Weights of a small transformer language model: 2 heads of 32 (1 for keys and values).
Each number is 128 + 32 x the weight over the matrix's rms, rounded and kept within 0 to 255. Layers, rows and columns count from 0. Numbers have three digits each.

# layer 5 attention query, 64x64, rms 0.108, rows 0-63, columns 0-63
144139180178069129128095124095124100121141044096131188134136097128132075159162080118159147098113128194066089162167188160066154131121176147128118130142100169124121199116117113169088160063104148
133090118128111138069149167104155167047191135090108155164099178146077150110144166097126149134137180149059116114104165076119126140072143135147150121098100094102113109123110125138154130106151112
165135180059113155103200152171101090066136173168130131109114170164169135125133207155054128075117098109149152114078116154072104095218133049140217086108120118147078078113042201104109147166167157
121137168124091069137137163127101108157116144170085115145097142105129137151152164153163152114131134113083170136105119142094126108144110105082083132115099121134113126137078163145124145148105146
114090137138110096137146098128158162164099171153110105114119189115105153120102130101107079133144155089126131162183109124170112102087146128095085127129184092086120101120170125175160120155184181
094120098094099096153149099086137071148123101101135103160125106129107174139130085144146113130162103140199165090169112198118131134138125113132176104171110124132146114111146132115134115102140089
130099111130145110129131100150133134116110149131112188125155109116117116141090108138113055120216113146130154137130122158121133083137161146144148143124144105095113159116151123164114127157156138
168186178098153088127172153134150063153134132174124079163163067135173127158113116152097171055153082120208184120083136211066101074250117049094143091125145118144095113165038197116081075133084134
119154150153100140138119147055148182129129158143112130080131161121144154108136124160173119094070137116107095159183141154170113143105078131060084149144124104101125116108106027140195097160147147
170165101123088086118154110142085081136104102144125117197126117154152150110172059088117128101097121098173146118156118141171166136141133142110164128152082141064163113126119093101214114145142120
141239084107116082187158122144116111078096116106107155172108145129150104129122072154147097149181097159140174178136111158115138086144134133179218090132122153085099135122083137109100157098114056
147166136101122117131161087143119128123122159137125053137118141120153139126123193129110113103132087094107148162136106115055115108173104146180080126112142123157069050170069173169173158135180136
111168150076121205116153091099126125134140093115177126115121136140127145174125136113118150073091115103125111121163126099112114103117139136131135112126113124120185116110121165160151160133143208
140152137138129174124126108115149159144103118122136146077108116134101161123131090125169111152172066100147096119164118123135141106092129115069105093160088114204135092129128127128096182146165144
120171127182114151161112142102141075101181100134109110119164074123123115151130148159148137120099135139132076150123159155170134115104137122101077135120162105086165128134151061102156102135130148
085113136145122095170070130129114058166092117085187158095157119118106124172137096110146118127140125124125121154177101157131106154138138138108108111152148092126142173092139131119107095119118184
175133110075088132132158125162106099151109118104122044158152115108125186193156114113054180027134135050194173075127123154081104090204121126124129130154104099135149067133139143128133145152177139
118143149117120060093111135104161129153204097128092108163102081215090124178113154114161170175157116135134165129154115125111172078130110117103009111136186125141130154158114143170053178036092111
161108142134132100195080140086180130117110168132134153149111136131109138090153159079161105122135172099119121148138110158168190143072099120134114133133153116035177120112145062130195056124137075
097050158188109189085079126141133188084082092136173190111118165097136092103153152137143054161111206073074062141145113078124132194105169141083144140079086130152137194104201142100122129125128141
101083157114096078160083167124109122076080107127147149196108162089110148122161107118130093164115198112081149114209102126121089158107109152173149155118165162124114163118148148117159090105148147
106145126124081111186128099088154121142080101170154063163057149136109130109149090100121092142080146123148153090184084179179157119077109158158118108194148155110209093137202096155183117171073068
143155102130179085126117116138167109108145111146148134171064066165144111108116129116142045182185127166129127168155129134146122106139141124138129142087141196089111121151151090152142121125123115
120153152092156073120127150176135106125117121144095125129149102137162114141175158080103082121181088096143179177134093143059117117216103146156143138143159151081090097131105112105159103124187115
103172065070111119199156089119108118136109099137130116073096178088144218159127130136149145087144159094123100136119096147137176112100128209086104164145134093098142113084175060137158139150157121
131168149115086157137159147113100084156159156129073106171130122111095162100144085129143173089133095153156171122140091165142157131127138133138180120188119141076150143122105082113119079098166130
076112124185099177091115145058185130166119137154082147110124114148111082122093112145129120167096107107103178143169145140229136140064096163108112157120149086144176140143134102130118144111121169
108031177200064112090107072161095145121100138179114199122132172143151109100154179106089052181116134074073094157149091089209177173062136105117110168119113099169137137099125147189141161130176167
078110156146082169142131137068093093085170084140076171140137107136137107161161140120091142093118160142094096102142143126118168157090177130134176156105107124135181116140145113143145173090125161
120104156090114075140081144110134108167096135127157148181120121160105118133159108085169113119132185137106135109179147125128147113090107136151139136141142168093120175110152132144135120080125139
148141076072170135126118103088156160174179120110129143110064147124134121103144171118161101162121095166105105131155119035102137121122216162058106111099105195163092058112152100123170189159150125
113069154159103121131118181086147156105142105140104129146195149166111131097153126128060148136093152099221167088116106177099127134137137121115097130132143037129140130098155086072128121167137139
128159132119157152119111165119137126109183121099167142130149129127135096151131155101157143112059116160110083164127157101072116139141126125165157141098129148141104143142108145122118147049134134
104060134139128140134111190093127176098168126092156167149104163147117078117145165070149095152095130166105121102116126120123080143039158131154152112095131138206109139132104095087105129121193126
119157096109100165135147151174103105171197111094150115129124128155167146138168073126152218079055123135163093111075188111156079142147132088127202087128080112122129145124101159084114132117113145
119128170131088131080179128126136144123166133173118113133147083138134075127114127137086112182134144132118165111131143116102143137142089144136075162133114128099178152143099131158104143126129128
160111148108075037112129105115131130179098175172078138164083095163081136096127091097168084120207088114130224176162081162214136093084157093049111104125177133162137105097131149147093112111152142
098145095088114138160165125095120090121131101137115085146100131111106165136095118137102137114151119127179189092150078164078141102139135184154142123164166123096190103149148118129120101116149098
116192082137153126153145090132157130096110114153113145071116134097121115145083083128182132139195092133124108173117129151156171091106109167146103166145103149078151134125140128138160102144085160
101174110099176151167134155133098067139041143079135147147108156077151157153127096124136129071102077136163181118143072213099103123141145153147210093187140140192113101112091147078118088105188108
096165126094106123145115126121160116154127109112146053152131121155132154132107127096123182101114144110186159116126146138107132090146098126168088132150144122110135117136125101138156098108134116
148179119127110108133178127119083107146111158168146086139200127142167175133166154102097122042079099082171122130161114235194167114144101137080154122176135066090162109120134056112199104178222077
119125091076161151190110131154154099146114151109144146124127143121133160152113102156119119120156161127200182133143063148102159074148150148151190116126156109133106110134142137098114095109127084
149158148133172066155143118156161125151095141143172134064132142129141116117095091126140031139158113136135105173162141138138109104147064146071062110162111134123057127106115128155113127169131114
115138143133115175098163130136120077112122108114129145135131133093144112132090061146116135118141142173129157131132123100098123145163109128141152149142074136103121173126131178137115130120110172
131126139128104111143110134097121170158094169110093154109128143104103147167115131094167122114171099088109130143139117162161124115031107149122103129161139108156112127120140110155119128109127169
069136151111055152132138148085158102117131135126112109131138115114101135137123118117139159082136157127132173113113101183120127130091119123148144127142145099136192123129121103140137097097115149
132138114110133096173168093155113154156132168138188148102119118083139146119120129113143087134123135129143129117098131154121098099106136146109113107147111115115144130114103061128157128175171102
111157088083081122187137141133160077107154109133112082146148127122123200124191099131098191079152163124183160101072123168132125115171131089167231125149123105059161090113147082104181059162092099
133081109140137042117095095123188165141166138171121115123071097172098111113128195082155061222163156126062101143186149069181139120086116131102013145092170151127115087124162124193132195108142127
182105102127145106166114093102165100107064148157088136124127127195122209109188153160079134123174150061163120133187026158120233156145114126072097114158156089096160062110200115094165131167161124
108085170158135184072098141115125180115126119077162178101146156109107080120108160151126110159123153155060085150112132054095140167142148116125110132086121156173096166130133168156065139104091158
138139099129147082098131137080079151164120130108078140197112108085079154114118144128181116134153077168077144101172108119138112130104151157089129122150130160167126138162109157134145144086168127
128187072070127054244135079158142039170130132180122091106094097123120153182132063111114092143192099079177193149114091156130126055162116148135133098193122110045169085110143081149153110165122100
106089122111113072130110122134174153188143147160128103129055113189132119108126112063148092218163138097147155146164139080163147106077109130118083145106143129113136096111133135150094149105127119
134135094108167057161107045147154102131134112143139150118120089122121096135125102092150043151185080144114141173143107182138170087132133141169148132136132137075151141144162104149146092119118082
140131089096090122200130117113100116139106159128123103115147122077122179124153144120143131084124100093166124111145075201184176114091130145111164150158147105096183085090160049096191089160163085
172249089080091169143211137140059043090078121144101080128102138138181161118119048163126153123122089135162162159123107143172127119170077120160218102187092196051154110081113146083158113183150140
116122129125122134105123141132145106112143110144125126137104120187137128112135110105130109147107136114126141154171133110178148144109137116092115121116144138106162125115165154127103152113144140
107079098146174125132078144159120168128112144148131201132094148167148127097146155110129069211128165125089090153128100028174169138085170128083100153056141164133139147098152138124125142135128110
130099190172089170117106095138106108119119126118146178106153117072118099128153166176081167057108150157080121092105146120073078184196192123077146116117091105148141146126113117120126109160103167
095151137093119148132094119149144161188112162121160104080109154137134127151078131061203113190157116087118087214108096114163118088111131110169105126099148175079086125113117144208105146115095156
128143066138184092107072096122176136107152096086105168143078123157134123131131140129191105227182124143041124171165140038137139101099113178122115125126143171168066121146130145116156157081133098
190101136162161123146124205128131147058083138135094107131149167140128147139146076153093177151150144085177120100108132166113147132114066094146153118145103099132094127120138134074094115183058124
# layer 5 attention key, 32x64, rms 0.0934, rows 0-31, columns 0-63
093127126130130151133154156133131061103136106108155129142158157111147146118123104144109146045067169166154123090146161178146124148160122114138144118110137093109103146096127067090166082152137081
126116126131149150111143159146140137144176152116177183150131142098103095121167116113164116126105131152113100112081144165083105172147129128169196112164116132143148121110118113048119112105147100
117156093065088144164145100125088068123168129124134113130145146129143165160145115125133167066109147103172132136093147148155123114109118078108172096165093104055143155108186100123179114172151075
157136182147131131090142195188130119140144133179074124170110097098167070120132154081148106129092089116117116112057134086131166145143128137075122067180039116068170186116150139196055128190132185
114115169151116066066087131106081134189130116156075134214113132170117071127137127124156051118112104164095185167156124090111116111135132146106088096142173165130059200156103116145092165096150101
106161111089151096158125121103212106158159112134123096115093079109126106095125093073163111138149152134106159127166094122083141131132124150140108135171133165100152106121149148138152091088118156
162153104105211111114135149147143160099141118112098144036101098141122068143099173109137167216240120087041060149128140110145143115098174131113056133140125194106159118091092227124034172106130133
126135081099193099150111180130145110156108106102108144177151129104080147140115113100185110090136079088150128122121055186104199100101152169087158069215134128122153167127172140116097130108171142
091129134131126101164110087118163114122087147099182095168114182144112179108144107115088113116121177152119172129155150147134108128119119153181108158145150139074123124143112126169219117149122080
147132129121113101125177085137146145188116178174137101113103142138145157099111136065127065110115106134146110129165100171253137132112103143069069119148156102132149054123135082153191112151167113
119136134101182116180093122166151108173140103136085176118094154112129135148104131134143107137150106097126142156160084127107146092154162117118126101118137145128116143082168153182084107100123150
105151166130162147146121130126142142136113126098190155159099155148148134117113118142144112129060131157129139137152136122111110101145113168071057086175120108146064158145098122150136141121113130
132141143130147173107172174156147135122126139146095157097121105139148128131121112134122162147129125112157174141133097148126159124113132131095159153114088128077205130089106149113082119127125133
161081148122126097110135165082150191114135153100078160123122152117090121137101186106162158147130098107087115117134154135163105151063157108091097136107133135153100131088148150170086126134120166
106132118096134119158136085104153172129100148097134162124110107147106121134145169064141109135165118127082116137125079168089139087111144131184150157109182125079156064122112117117092117057120123
129130116146119076200147126129131162126130171116173137101089113145113184112123095157122123169114142160140140131143172139151075108038129161100113140090140134153115090116092064100158142101126118
090154119127154093161101134170177119171159130177058135173098070169127165145164142101156134136141117073162166151088114149151179089132146113104120097138155108058187098106151055154155091155085096
096102161164156132050084201144154168171212071095118148190117136113099069133127176096154129148064075108074097099096150012072096157183141108082077062146106144146067192165142147183086171123119165
181063090161194062132085105113211122119079141145148130121097106161097146109153205147102080183167162127087111138161111102126131129114127116081071158100198107151095067139158129146142161119114094
131112139124135198110143098138113149129119143082188146075175098106164070099141167149108149136125166172112105128098103162079125142169160091156198151089107149151144093114082171087085099124106119
133155145173120123114149106103152091139115133060120134199122111112103143100146076164142132116132169209108151103194167127135081154097105146142137156157109149167076146179108128086213110112127091
125131069117136052150104093120139129136141155139142099120055121165106118122084096102162088185169182163160187161197118094114115068120076194133028143133171144127130094148121127133164131124160088
119083159170114105110102198123090169106169148151113100150100189205133123124107078122116107193077162152145153123173185080110107141075103118128108129095142139172060175117141121135137196097146127
142117118167175082111146117149196147116184097152116152154119129156118048117120133120149087149128121125113089152152153122164167102135149136137047145093143141129121138162143139142121101126099132
186113137117154044113113106146159165157125137130119159103132102131095135145155154097175075194236122089103080165166082133174183113083130138103104146116158134133134083123138124120095109105133127
147197054102114124109133118151123118181122110152082110152111089132160121116130090114184123190186045044143159154107092137182199073127117119113126106175111149069124113093176111092115108187122113
123112118104125145116137102108114107106166099154167111096136120152123112125155122103116107127117168148113114135161135127138117129100114101146099148080151146131096081152106175099136131080155116
197140115110188134090103122184132197131170146103120192095114065176157097111126171117175131202133111122091043134085162052115133158103150070088161121047107158209171097135109185100012162104075118
158141130158105143127131132153110160163083149144109154079168109087137133181127100166102129053164088087128131147081104158156119121159143109067174172139093093128206143121150136098092121190115174
089128134131149151109095149151229178188152109071160132135122136140149063168092160092219175149103124129105129152099132108143096129146135074160120082122127188103085133074127163167110121129097118
142104097184165138103106154102114172087184078072108142120108177119094141123146131129140143150127116156106096101142187050105098129126129162165131133108116160148067155179117166082145125109077124
119105148126118149130136138122149100105103132137076126180181132104120148119149107145104133144129130097179170105113115169134161143167069092169095119179133133099112144181121071132185096204095107
# layer 5 attention value, 32x64, rms 0.125, rows 0-31, columns 0-63
128171201125116100061173119120126151145133152128137140121091138115095086150080121171082106071130106155134138116064151105110212111055214171110141122144176171106099117189161108093172098092085123
107118148122120170083113109183116104132132081143174102160125192084173149142112117118181129130125096137109114191175114142109210119110115094083133164125142146119115085079049142079128149156106107
123113139107150127121148129106119137154119132101149101130103106141083089136132119162120130114137148120111100119095155106133104065145140126097162136161195142152153138103162131139175104114117130
159105156153072134138173080158103161164114083087113102092149101184146068054113135144097130130125114148140137207131151077125139128108151096106126128222139083137144111117145149098151080093161145
087109152135119176185181223048108109171184166108146150191109112143112089190058126172159096098182114156181104133092096047187167137116137071050085165156121077113154074131057172062166117075171147
141123146115071099151147081114108155144141098095109120115149124167100102086123164215164102118128134142131130105121121105097160139105095134164135124139148116090118127086131151128153164188134141
151115153114104133158112178078162145142072170143115173144125064119160181108165089172080130170085075181121129165128132094088107117127165101128111103113119182069146123174163123106112147147198106
154105134110108136147123126126123116125094115116113150080103115091130178133132101120118093120124115159116147093135135134115113122152149106136100123137102182126148146154177164159126148109141089
092241102141118148029146154157198160093108092163169186148125163123113157141129131138077080091117129127131139142093080168087105169056134124085127163138165148088099106125131127168099147116098145
172082121105128142123094137113121092138136124106120129159196103101122125142136117099108156135145108182198169146120112123155112157123107161065112079114173110106124164151121153138110130114056114
135101170112149128186106167113087094145129186082128093133102180048127067178131184114176126087184147065137081097164071117145107142125140174118147098101128059149099115087091127110193233137077108
124139076145101158130129130095128178196212043163123173187136138157109162154083159163104125080166125142158116071135098116098111164063042065137118131108183093126099115090138075150100132180125116
207139130160098161105161105114079153128107107105153111119126122090143128082158119101165123138130142113179127171180093093106139157094153094107128103155114094046112126087096149174148186100099168
125148107185130136100142140145071127116150165154113145102074115147104159199119100097154155164098159109100100119163103137144121113165123112150125099108085179139188112124126107125131134155152130
132092144100147116163123106140131134088135130086156070060143158091191127089121156125138078108127086164160163105084164148143197155129173188098127210139077157147067082185119128125130142087138105
144162136144133103124177173108080131125159165130102165123119145130100164143062158141104123095141108148081113121110103133115143159151137208141140130116123142104081109141159076148149158100070093
114151088150123116104131100138130134095123149130122118074105095148140104140116092128142127123125162106120156093118165133143125109140095098134129107146115133103124168153126124192111131111161149
122171157118145129121110163127136067136111089130076113135151118099134131137169063085111145188141138163079080082137134119154104121149127187104180128057156176110111095060157151154150116151129168
137086132072148086138119116110070137178141148154100198134085106114152074161175113222096133103110119160168174171079149149128123155060120132166090117132140193129073103131109120073157087139147182
104118109125117098230136220084073091127147178093182206092167109163153126086141106169154137095136049149127155158112092059113153186129069117116053205131103064078082097095164159151107144121099180
086167138133102076116100156103092109106150179104129164094116115107107118111174057141145104124118099120145127136122110102152141147109114144179118178100145102140129112130135167120129154189124188
151107105126084115137143142169123122093136105148157183151166144188097170090090177117101096074132138117069139165145142118135096104139127140109103173220117140120130154125146174070109090147092103
156135127119141112111123061170080186149104083130085102107187130193111043137138136148074147142090169133129152141114167121134106139087132124123160085167215160083145116073128117122142103137118176
128112111122114135193125150131153120138145113136140128122116095172132118115118146132149112129172136106105123114115120166125100149151141100136116128149075072171108165169077100134145139105138116
143132123154097112099077103140118101147109101116146150138122167110160150164114091082106154126094071173099088199182092106091165161045107092188161118094165130127154100104111128134123131210174131
151133103175099154098139120121157155169154155092155102123155087135089136155143097151142133174149153153127126118111146135133164141154181125132131106129044123056102098153139104182138103042155087
106154114139123151151138157112172139129069079108117138144160069131154087114151127166138099127125150092139141081099139104153036068124110110095146113146189112117126100137163130160141169116119182
129138127197125113171101136157079124170102166149125109116184097139109104153154134105094167179112130157123117188150131103122092136161140153128151100106117102083126101097168133117154132085140148
110043110061145150140109162154142115157128132171159130151165114063184150089130115153132184098188063169204150113111122124125110147138143158078056066109164157161123124129111110121108161100042074
122156125126187131088122086123136153073121130127134125110163133120113157082204041163215160139153144140168169090069164128124128116092119099162084121134164141118120136089099110175090144139120164
144094144129139097216132126128149055174163180172233167117081132107154137126076111095115191105218106132140095217117124069142100218121200104164115099102077034139084153189058068144134144091142105
186168169148133132097103082106174162128107123166186080085104168128056137102095124112151155096149080189146108091094133105119152087123175041157108133128132127119144196142141060113154139123176120
# layer 5 attention output (transposed), 64x64, rms 0.248, rows 0-63, columns 0-63
161117124147154131122154130153128124083165106145135152124121110135140123120120117110128104123121143128106111141092127143175130119136132099146123121115129148122153137128099109135106103132120151
137146116128125118128129109162123094146126099099173125115107132140166139123135072131134148148121131137155120132157152132135139130159103129100119102129089163111127138094126147136124132103113119
172143123110142123125117091166177121122102108108161149120141131094149146128116149169120127119150169105114080157104119149117147137145171129171145096088172114101094103151135076145114124123065121
130127124122154132123132122111128144112116121113083145133137142108111133118107177148126153119153112129120146121113117137167135102084139124126123137135142116135124101138147134120133142128122149
192164124159141107108143203079135135102153103138082132167106125156130090067144053103166159143085121141105083129143138117155169166151090098102119125152086207069182154090146158086147077168093130
085129162110099168102154080127191060116167091112152156149082088153113145138158081092096092149134148152115178112100136105121110134164117104190153103105136108128162105170125160165147137109107140
129095143145107120180143167123087106070159125161111118135076131175162170145150122106088139146076159091147132115102130124112138118111114136152133113083125131141159127138103086125134136121179156
091113093123085163123116102124131081138129144128126107137094122112096147109149147127142146180163142145120092133143149099142110106092158105136149143115142140151145096136171165093132151141113149
128138114122114104142114115109123101156135123096184116103106145116124152143110137167105107127124106149126103125135170121142101149149133182068136124162111124113102123116160145135142161116142129
142141147127130112112142111115174140132104114126125127145166088106138082106162112119148117130117124129093147123133142127099134168178097146116124134152126168099128136130131102103162072132117152
119091163150104115142137143095091180134133142153051122155153152106090139108131144164124147098137123135154179119100117145090133103096130134121098146123147091155108169142142070114112138165107166
123113104110154134163129097153140142094122150130173143132119113135134122122142142127126123136100134136133106097115145142138091127105153110156143101080128124173153117132095104130178119131151099
101161130134075148111121128113083128135109134157113096116158138149120122139125171163138125149138107112079127127155109092094161120141109126127140124159136125118129112130131132118113171115179148
129139131111112151148154154120077124112114167143124114119113121130140134140113148148109115142134119101106131149127130122138111123108126138111118133132127129133138096109118139133105142122195153
113112129133143119123142119127161156100170130122150138154147131152101144125155112118103168104138132122124126101136174160125160101096116095134084126094103072167171164110136093142166113105123077
089166162114139147095160134106129136103116133104140120144116145102133132119119148102148152116097114132143111171129067176151156134100124145183136112097153152133101095111101124146141088100126165
128128131129130150125155084093113094107097125123166110072146122124160126103138099178118115162136133151116138145152137142103141121146116120119145144150082192146111104084145150112136126127139139
081159146110134137144121082142127099117118138154155132112118130175103116139133083125114099153104089138134124122152148112171101121115117091178147099121122102169143139133106157124153151124168114
125156125162154104119113130166134135137112138105145162161122140099126120157125147118154149105100127108131118123114147129144137117138117134106099113127127098169132127152099083130158143131086095
177165134156181158066149137127190173120114087119095143149133116130142140079117091100183176130119146142142096145131078128161195128156100064126085123119092155087167154119105128150101090117047123
131132135094100092143131122131141173169145151180066140163124114148131083083146088123125122124151118149170172105079147075093111085132153088146145137120143151113175175173143071107101096160134127
135115149165108103141116138136139132148128117148123141145113105133112109147134084118145128122119147093139141115114162141140129129137113123132125123148126113123143161136140114105107119142082145
110135138143109139136130096159158104084115131158135130133084145187146135159149095102079102156141133101118122148109169136159122075081102096178124122098121084185140127139082116191121156151128131
110127149106106076140108150127118141181155108114101129106127129098082144147163104137167143135155104136188123105120146146121092145117139143109162134116127125109125167096174122086104116110129163
109072134146131153085176113115107138134128158129092143139113102063120138145123181126108151123168124114121164122112120146133152110096152165115105170117128116164136121149136120092114135109144136
126116129146152111103129107177171127172127112094151130126147097077139112139111145112134130111133150125152152148099165147131126138162150161101096158120120098144073108161121095149146097106078117
117098122107155083163124095154124135129125141097202141115117119103131136139154151142152148143148145117088104150133161178127097109106170150109148138104107150156089113095130109097170106103143093
120143113127117119122126114128150187171110137127147102160165135130157131112117133111102139098098121146173179082118131120108128092132081125131116157129130094130162141135096101170132138107133107
210171119135135095127137123157141129116156085112174152137095141150128111099131077142153120138117122148125096141103188122173116143156112105135133090152093146084104141126117093126135094171076098
133123121139156112154108169145109107110116147130101171121098130118142123143144084110112113135130139124150150143068138137170085123111137165147149108097130122130136130112081126134127130165111144
134129144137079104129090160071121181180132105181064095159173137140070087062139075174151173122156116131159175124144140115081136118136140109127126136154150173048123208107199119098062099173064133
121143142147129124114157100151127117154127142091153125112128128096134150147115153125119135123166138144096112117119145120125103118155100143094111128160095088137110134155094106156172149121130128
098113106123142142200052167115133155103064140138079094104151199236157204123187096146091209203096164061194125106170142078075169121110021094145113137113083064126083134108161125111135185167138062
148093125131129083207158157120193131106199177179120164058103067107059072120163090134084067173154180149117141066044176084082014169138198184156126118144107054086198128175169103120122131203086153
114077120134172151131137193142106130105161145138179111117123126152157145122104119077129112152077129118204133140130111145121164140139050150122076154113081118113111152093130141130086121128190103
117138110134147133165109207080164136085150161103108143163099109087118180182170132104132168164123169111118117091097097164013164136102076187193159141110145125129156115137099051119128097108118104
107127126128181085140052043255154135078075071121127178105197131128155117174130117155072105153178163096146200180087147163020154057154138176238142170055146105128006200170113069197084119137063059
098121054116165106135071168123170176135124131166103087141158155099123121125101142146100190125136137147173129089147099122088166113115201170097128180086143127128152150141180093112108118076115071
118158107162129089067108097167137181138122079058121148118209168119090080180119157123193203074185110109067091150125215226222117115069110137112112186181112103129032155071126107142175100125051104
152120139126143110109136164158121175108163115140128115126134166159143079150102113085147135095101096086143102141099128150213109156131142130147129099125125131101082137095079123161134116156133129
162073072119164115230098104179029178135115166149093096113145121134126157151132123100174163147141141079162107086129136061164119066097177068133143122065094076193188170133112182086144159160159071
132161098156123129112189112115082142089176143190132128116100137138124107102116165132124081113106090141098083105134159140161143091081109098170113140144082087169164118197094107140147175153189087
092143140087118137067173085166170067094166084219174138101136069226176054103102059104031046162101119162129170138200140109110145126196123081160127148116105163066190143135132223169067118085205096
121217088161167100107120080148064141154036137124064075111132110045143106141100080155141114166163083173106180131129146055075156050189135198106142191149026129143164198204131221128144174126106091
125071096129204063179121151105193117051182104147097193153112114117095092139167093075071095116129133166140137053129157189130099118086179147170146157084126124192196150147144131096157083146123052
135115183122165107124114057131219132167070108114150148091183135117124105084133091155117073080146133162165145127150098151119080153192128120143121111156141110113055139136110153163170092177046130
149143144123012134175077186129093063121147104213053119173059140200129132162155141111127142149110184065103112169087117060135087135144183069151216090124211197053142091142132100113063153152090206
112081135130084122128056089127134167193058124185105097154128147213169101131167039123141093169124161094151202074155195095134103102117070013129138129157101143157142178134110164121134169171145078
153104119118176129157082167145118126130113121092104156168128167125097178135118186118113137067104109127145074133148057113162115171137175152097111109104195080156109124137122154107140121123123115
204074150165111059102158170122141195170158137116215152122133116125191099095119156110155080053086143125174124152110157218096162144138112110037084117144102117119127144108146093108054108138133120
142163089143154183106111101061219132070109057110132018110182130168129177106124175117111199143157167111072011106167126098115198145178091076150103173123111137078154096143177198180170126094061127
078088103109051040120078071152106176162145099145110098230134134103096079176147168112128142080131122109098176094114207190131090089065226141158207167085174144173132154157134131122180107080146099
122057087129114135104107074186138118175166070127193107149170115115110168153141180143112177100115164104131092126161147157169132132164196120089137118071106067118103143105152152156136133083097074
073113094036150188144140132147116210162135198107134053098088167029139148120104135086185183209145119147182120120055085107139075116053160149200157131072095164116124099106094124201161143131154119
143114123101195154161142197045150182115130159107134105116165101055121201100079202155146131111081153133148106068153045135036185183149084176118067157144145108103156080168148118101144115073158113
125169131150132184090139130119109084102081148112104133180105124147160098125092112111128131135111130137073165178132083095127177112136132131164128116146167201127121102137089145147121117135104126
161133108147115089147144109132165160151142109140119121093163106097088096104147091183143127122162171136130128023123201122109049135152123168068109136195062036123173141154147130156183131164064129
131113154139146122183078167073102132042067143151064206154117218198103116125161113139122086094135082103112130107161078152119122095071131096141172099153190140206140167108112128069105152208150106
154135100129160099104122166153060149095186101128134131140152122144143122157074143075103112100055081154182118127133089158139225136132121136165121148080141130114172196113145129126071113082190099
110066177129150138108172136085158156074125140146108173115135131110106103142128176137131096101142132083104107128154108231118149149051131118149100121141147105175112104135124140102115092142158155
094185133148096124091178113082091116076168126160080105080133092156126063153163135060138113159123093129042091113175139133146148140099083107177154149152084176104182136120111197128158157132202170
200117060121141107145121084149107049128179083109173139160111096140113157105141159146152108106096127140073027127197125108140173183181189117069173116127100149140130113146194143034179092107172064
128122141184142164044161126125128088053042093059037164134087141118154123169134092103138141148155156105084147077155110155176169151102078153093127133179065160203157105109117242116191135104123157
153056053149144159088149198164097064079108128123000185174105125155169124091165093175105169192109149069140198147118109101153133173096129207115147159131102155124063080083157163051126109193129127
# layer 5 MLP up, 512x64, rms 0.175, rows 0-10, columns 0-63
156095119157096110145123206136045155149151183110149126148131134089088186120150181100204167139157137070161118118133094092107099114144138122123116123107122138136104126112114085089107086168131160
187111122116131115069134141167136069133132149086116133127089056074150177147131128199094076149092114156146182128138125082147085094138111165101156168108162156116134178155077128145109127200176120
115139158122167057137138160149180162120161133148116118098213141138131064134116083075122096080141131130173129067111130151114196124119076122151128129119101148129122174091115143100121094122167099
095118111135157106158150103116070090030130113133178081083087159131103149163092180124074127125112082113147132114161156157134120094103140188178121139104123103167135153127145155149142194136150085
100205107145104103086148127118128092174153120151110050118095123121156130163120086136130117096138168200094140144162163128133126106128128111114152128157103177113143090158126140116104189095072114
170108161111152093151175131109105188039155089141156160120082138078114118163040124170098137108122080122179140154124099171113102112178130089072088114112113222106165138110144169194152123201081147
129174165105164116081145164139117104124088184108137122175098147108121112132119130124110106129136098170145185147100075127083120116173130150128127125114154195144195122156091048147092127113099145
163145174112065114151138167114093099131137130071109188106088132138168186174167151146098085168099115164166155093135144110204091103140122141104107102083164154083149151106047150098115104180130132
148195172154112147137105110091082129137122122089142105118148114139052149183102171190129088130150098069158160126101157103126132110158052123131169110110172129129091144191150091135086177114081092
149171173199152085077144144121150161068096117134079149137108107086105101118124123119109108063139106148136120102134122165093131087109137154139146167162152200131138121181123102116128116145140173
127138113100179128137092176127128128160143195085149100202117139159105173105118141119127088108093185145146141144113116098051157105125089102107179125087181106118152138093133096096071133060160134
# layer 5 MLP down (transposed), 512x64, rms 0.02, rows 0-10, columns 0-63
164153167106146143127144108169136154115156094124120116108125062115145131090127108114136119069110101136206114121110093106157148202128123138153104129143156136085127167155144109072092103130049127
107103116147110092104062100151124093084106122127133125081190108147088142127146120130156094145042146067135110158182110148107124141126102175175148114137115195125092196113133094119117126160083088
123114124129148057062150126123136115036116129119155134065140143153116089143139171109087133147151117083130151080102123158154100120152132071124114146143108207138068165110144163113153109158144159
164151174159128081157114125143162196136083137062152199138167122161093121131190128126140122098151139104134143135101151166096132125145113133078167128153115116114109125173145104105110077097092113
116127151099197134114168159158150089147182087109122132102159132085148142171117160099104149073188106164155129117169076140157169151125108182112118136117119123142088161104067118086069110119062115
124106140037157093045098174167158121107144186151198048196148145112151070097161135188059122127153133163164149059120116122153160151100179144117126093235148096179116107113139124138116103157089073
117071045152140115136155113171129126095139164059121103142162180133147129132121178129141162155135121086162156095126119142139159074110128136172135175131126100098064141121147134104156118147115120
146131114126104188145076091124077071087132132133111129102152117174098188132103100104131178133115192176103174132168103146116145104089158129170074146110094122147121188102164104141075071143124110
112128168150185196172181150157110162114109082106091174087146115131117101099134138103131164116097138077143093139113029094150117122112128161045082128188114133090145115079111161085126161129103127
116076104077133142119107136177124099143150129065126129105097101134103121133130172127153177133127134132129134172103158155112114098137183080135104170196093092101081111116105136116132124117135116
072156116171116133125151153172107086151169112104140062146130135132116085102103093088181103097135131063144141099157154112194110131126135140142086142160132115165120125134124130127177126146110144